Each number is 128 + 32 x the weight over its row's rms, rounded and kept within 0 to 255. Layers, rows and columns count from 0. Numbers have three digits each. The size before them is the row's rms in percent of the matrix's.

# layer 6 attention key, 128x128, rms 0.228, rows 51-127, columns 0-63
117:128063141104087111095151119109135107180113108088100123110084171129148172088127172119169111122107109124120098119173125068126194173132107099138094169132145125175105140185089154093143097164146173
122:123126119116071082121136178168105115154180126085118089163154206122151088151099107133100132164172123100174115150106105198154194110118120178181138070082097168176099111093140120145135155138169220
124:172070143175146096122136119141080115149149130060109135136146123137162119130199145152080138132138164181156098136132124152139181120119115040154135156125098110159112087095143094162167130151101085
118:054148135157157123164114131170025151093103103081138104151101112139070133139166125161110134137137142127123193152102151087132135161071086151133084058102096158178168107193093063074175135125130111
118:125103151202133120132124117184165131109166185083165112070134094135095093117084090147156132123140126188078091125117126114113091113141095114132145131137100143130154174144127135173105128095164067
116:126060145123187136146057087136179108090121220141077139120097166108094118174115121147141087134124120129103191117120178136107141128174149125114105184144078121179097100162116098144069166100156141
113:057124067166109100128079099106137182117133108089114102155177138117160118114187133158106107107120126067097161109103149135093123136131131071121098116119084104101127127131074152124143106104046146
120:200108111104134099161065120143093153139107162134094165085142076170172099157059108143141116163111131152160142117101138072129142130140108120142136131153052130119166129139122111120148150155090146
116:127081054216119145110059120147153115143102160118149118121113156170068102153173089103128119099156130097118113150149085173118114130129125140122120185154140147148115104131181105060115046159154119
126:160145124167075157112148135180064170024132119140154137081120125096110089145077116078162140092125168138131084153138163143113124176120146117127078160085128121104175105138138069130115148117154189
129:126154008062115138058082146134154151163122114154150093162113132103124129141114080167156147139150144149136124155104105118138152070129141138109118115127099114109131093137137161148208118022072168
109:119153113083165137097132122130098073119119137074131139152126148119134167117150156165120109095081163131105116144162137103147172092096093174105110090143173119072161121097132102141159152142187116
119:139126132158171220161120131101153131134068127089179143106158113116147127182073153121180107114174147080071139191112125110181148066125119137133153033103188121141103111127088120131124151087118100
053:173142070135193129171186123190178188188153125082074194134105109102116116163158152136114134134128151091082107045190104148146122146196134086119092115113124219122194084134156134159163111148114145
052:094180157121118066118124118139110054131100133138130166119136123113149092119143128174133131128164162167130172241127098104124092182067152144153113191166119168164149168158143124140131190129107110
069:094030107056198136103176084143147177159179173121167124151134148131225127103103140083137104126082140068120118182138126163070189153150145114119150122126115193134083144153102107111136136042128110
094:128109140003100120097114108155168047128192138117173099136105153131156107148127144086134106108106099100160159048141135107143139149133146105090194120081187135092148145121118156146077138082194085
038:127109174194106147084093112075162176133114075096126155121168111079076181146143168086164154084092111140137141131223124130091131078084098089075141119124102136155134123105149111094106138133141131
069:085185118117131104176171063167165113078135181113133136144126086130148099155135088161137076096150141152182110237129110130067107137095120148122101146170120136115151135122099088140149168118119063
105:211203127141039158123051202078062113144089074135128120115123143104105091107145186110138153152140112146126101052121144074215100107132131092127129113119150104146129164137122164152107127123151154
107:062200066190212194152129126189170093132144154088163136131188092094142133146159103099162115200170113144134161063142108176152155106109135104167141116085127149142111106114146145149095136123118084
086:106133163140083149166095186046181093091070136151108139181133149096150110116125062143105145141136119129126159157062108115112158181124107138105127107161141109158123095068138124147139114163080164
108:119115118104159176146185178175174126124120162144112098108090118141125194107057172103145131114175128152141079215079092086127076113147143091122107137127188098104118135102119095139152126126124105
084:194102134091103069163074118129099196123131086163134107160112120130077154116147172116110128132098085099152119081151140137166084144158098149137208088124128112165097129092139048060120116182147096
101:081080110063134134130081140172151188099073120147147090144129117162139105158149120115103167146150121130146135110140115092107130125119098081101160172154070164103151123143099137044136094119118091
110:011037116131092136138098104119120139112126188091120120105092113142197072123109159116183144099118182148069141157135116122143102138120129088122083109117121071082110091117125103180174088139117168
105:107079109155100126122095199156148107187175169112121082158116103054164128146189134160125163108154117158106134109135141123120082129117130123099122050146074153111094097102100142208106105116151054
095:159125122146217133125130115179113099097158102115041120140123127162074131156083139166156100126125137171152123168111167110146178138133123043145133149130119127191066092107120179130104197084116145
091:145099063171177108083108121113186043142110196112113124120155092146115105143143108179163088141164132146114159194106105155126154108177117159102107125138116079135084151128135104191151105139105132
095:172151099147147107144116106094132131114221175095150138079147090134174099121150171146212134103141134167118094091107096112148150103171126073140136167108081115171131125155085179199124114102087133
098:122142114181077163118165142142149111108147145118123076125139124104208130076163169176166143128151156064120140143175119084097143129102136154146120054099100097176128123148113165169073158162179126
108:118181147144141127101128111120112089099194136130122173082138046102149061159114111193155117114151126107105139120153139141096088121137133101148072141135094099080118128137139179164124137152027203
088:023188153106189112118114189097055112112181139090105135090139082124145037167153120154173098083134154103131113136138128137136098113092126074089104101140150151161128151142112134079109116054115083
099:153095126153146146112119059166135148135126166080160122105142081120154161095136070049111050170134155128122119121131112096130140087139120117117145158117108143123136111183116175155084127134162088
091:190076138151080136126077145128169197117101099241141116091121102125164097169104138154165102148181140087099082116154134125171124138156153126090173127169127188080167110098115110154129110146119102
098:145102109183081140133125126072146137110078135080036079132107178174116162122142073198184086177078087116108125120139136131150126202144087162132106171101126130175154133136152111094136146162163138
092:154099105213103160134057121122152194127140163139197134171165130107093116160072067138141136125164112143084112106113123129145067038085128121123148118126169133109095083104123162123116145106145094
107:157153088164151152167179143179144106098123163156110124130122071124088137144101129156124130181133089167139152168148096101128152144179152143112119183112166119131204081090146106119132140209109068
089:150127096158132069100127128116131065087132109066134137102119130115142100128131109159146077164056188178093110136128153071084159102122142089115098128123099130119175116147126131232098143164045170
101:119190167122114031126195124119150165117080062131104118132127159075119115153125119152153151147142111166126131164080096095147118166116155110102125152110132135163124084129125109118162148178113103
090:124099115066059157146151150149108143218111156089145164104102131121144060070067078086116137159108149180110168148163148100151183145120095128216120145087112197127120137141122063163147089136102125
088:144148104136174184169145153153094123072168083123134179140108111073103132179133146158163102112171156061104078172149122193124123158130120089130084186127140075140125105079148170118158124161087106
092:160112132225089130130135141069125122106135156130130173078160152072148115134162167140083123129105161110089184073157154131154141126129140149155095153153059159158160116119117146185112132135124110
096:117159171075157088190108148172089202125088102136104112112133158133092150134141132166118128148110134096153083081144078179126117153134143151109143137095155162121128117126129039044202098121126131
104:187145096106092098092124128134083145176142139139106142148126126162141113132086136112161165117088132109197115121166100035147139131092075132125072141118181186068084127129125100125198169098136192
025:154184255197043124116092089151142120148091138126132109107114155123119133125102187105126125140077104098091127110161146140106094135126154126179144114103063108132156170117140155110067067127168197
032:140209173228059153116102116096166018155143132149123150095126148106115132127104173094152132153072114108101153133124121123186122200099178101166110136090160119125137126141133139176097124166135198
054:128134162000194088079106126174130027083133148140154106131129155102125042123146149130132132101155128091103093185124116124180130173144116095129145169128109165117143162153117185096088148116113129
124:134161166113142151207192126085140088131117154097142130092138130137138159154101177109130123140155114065112148131120132135176139132160132107148140137078180105164077191101109074138160168061133050
018:084128061090229092167192162126129181100173169119120181148075147149154147131165088125084110161151154185132171171085108121116102116138121087111113176133177119145099129118100100189172103130129094
029:163176119061136137084149119176084035115087109171124109115092124158159088107116156150128123097126155110139124106138095082163115125111148066165100172135151055110157142142137122101062172112104159
064:164187123100120114087147108138121045130089144180087120108128130150091082105102189108160103088157134121122101112123089078200102169123138042141111171134147099107131135118153153137053158135116185
114:151098063200125166086072102118088124130130133197127139061098086131146151138163135084082140111132155075120178117138158108141111159129158108145097126136029117166130096114145178119126087106107108
122:164154154066138145085168155215147074140150110143102129138111141092168161103090142106110103145144122197163089161134142170123213119138143113157137121138108137152119116110112174195117126178149180
103:169102112096116044172113136114061150170158110124033156127123171147124094160118139131081108143110121105175115141102148159155150140146141061136117131109115147171085112148121104105126178169127162
124:166115076071099121081134140093116119140140130109126120181119171143129142148194117124097138136129151146188136156142119148123166133119142122114128216139148138098111105101165070129192110095104135
138:133087167225185114140036121214126091107137136124130086180139141143087113160130116181081100115151132117136101148099142149101140097086113150148125089138072128169113093086137092096107134126172165
128:145143116089125159096077160153125172128108103122139122146168095121148110162055113136149100116178158148144140167118148141140133088118186105085149062114174087076135098099139164209110170078089137
128:168119223110217145150138102109086108096117149147098201110127082156143116125121162134136104134108141158126170150159174084131106174120104133121132149173172114115134154152113109127072155195142100
121:119167184155198144180115086180118141125087104120140144155089114075117160150132099170133121129086134149117087107122129164049101083143171040133110200109139107115112124079121138110150160078090100
117:192179099105158089110151117139158082103147125138130084114142091105100172142169124116104144083090131156077102072109091049152066116123123104108122134124099120113145162115138087097134124045148044
123:117109105099153170100051135183164119168081145113112113116075150123064189170075110095145060100128113149100174141145151084118122118112151155105112121150155162132136128151133133080104120108193142
121:100170102150118092119142136152195139132147121222128105167144114134087091130154145077150087125177093100167111171120131197149088158184197115059145150138164155168063124181156130127035084151185106
118:161184095116132102112110196190070135154074074106147145128120132139123084157100110137168161122147143148156050138114097106095156119134126105116113114125196155168131125148156115085128132185108126
127:119183082065148123184077109175103137126133134203135109157116090154080115114060102210136126165136104121149150181071142147161136124115113143136110115112086119131143161159123125138198142030094157
118:111187138071133101124122123163112090143101116111146121160138153102102133118181159132108115106109134067081136132131123132156171105133140126109087112114156137132101111158114168137099128126156104
120:104124152113149168136108165148105134150138186080122175095117136168088082147148090104060145159172155182132204109140113196137135109114125112180175119144140172132154138122169153185111136173110056
127:100184103077100087102120130210116133120159119117093100121144115160174150103139128084076096147160126103177151086172156138080131205131158049148088172120097113115149194088120120117126093140093133
114:147086192124094072168122087139119159113081182098118121095090103120146116109132131152141141154095132180152147030117124070099188130175155123126138172123038095138177083174121089169151165151117091
121:116130082145142146143091146137177112072129175154099161105126117157072113112106115163155092082100117180104096117137163185082118185152149103068087180159173100110167170146173123151070123150138115
125:109102131072190136106089136096185113170092127089094121169124162132121135123184160180161098113151113137077140107132121113115174134139110068115113171170181097162095135203107165115122116125059114
120:063214107056133138151153119123102097126134097143092117191119111125161195096177161178101099110106127115150178079158134178145143143091157164115104041127146084102176115081179164137141153138128109
140:101149152137113143127146147161034174032128118114159130104090160100069073160116110095141156109155165105111136149128169128127132174110117111143072121076134164166158109185110051097115165103160147
106:088124159110131083112124154082132137149160151137099124141125168094104138140130110163096163161119101116156171108097168112054101123143139153116125149146101151149086153118110160155103181092113164
128:184085185119107096070135154129098079151167140109141110109111154143111112122084112139139144098118136098130069082189125152125113143104132124150111193121177086126106178068198148152096141094188156
121:095098192174112113108135129161096126162130075103140108149113110176065183063161159121077120105132132183126127151161137096137139169067117107123116102135166141125139150140130147122133085162166078
116:083139099207161101104125105140076128154142150031140139100117107115175105141182109180139111128133151150114137166153156143131127088130094103112102095125104115153137102120126131176147145117147062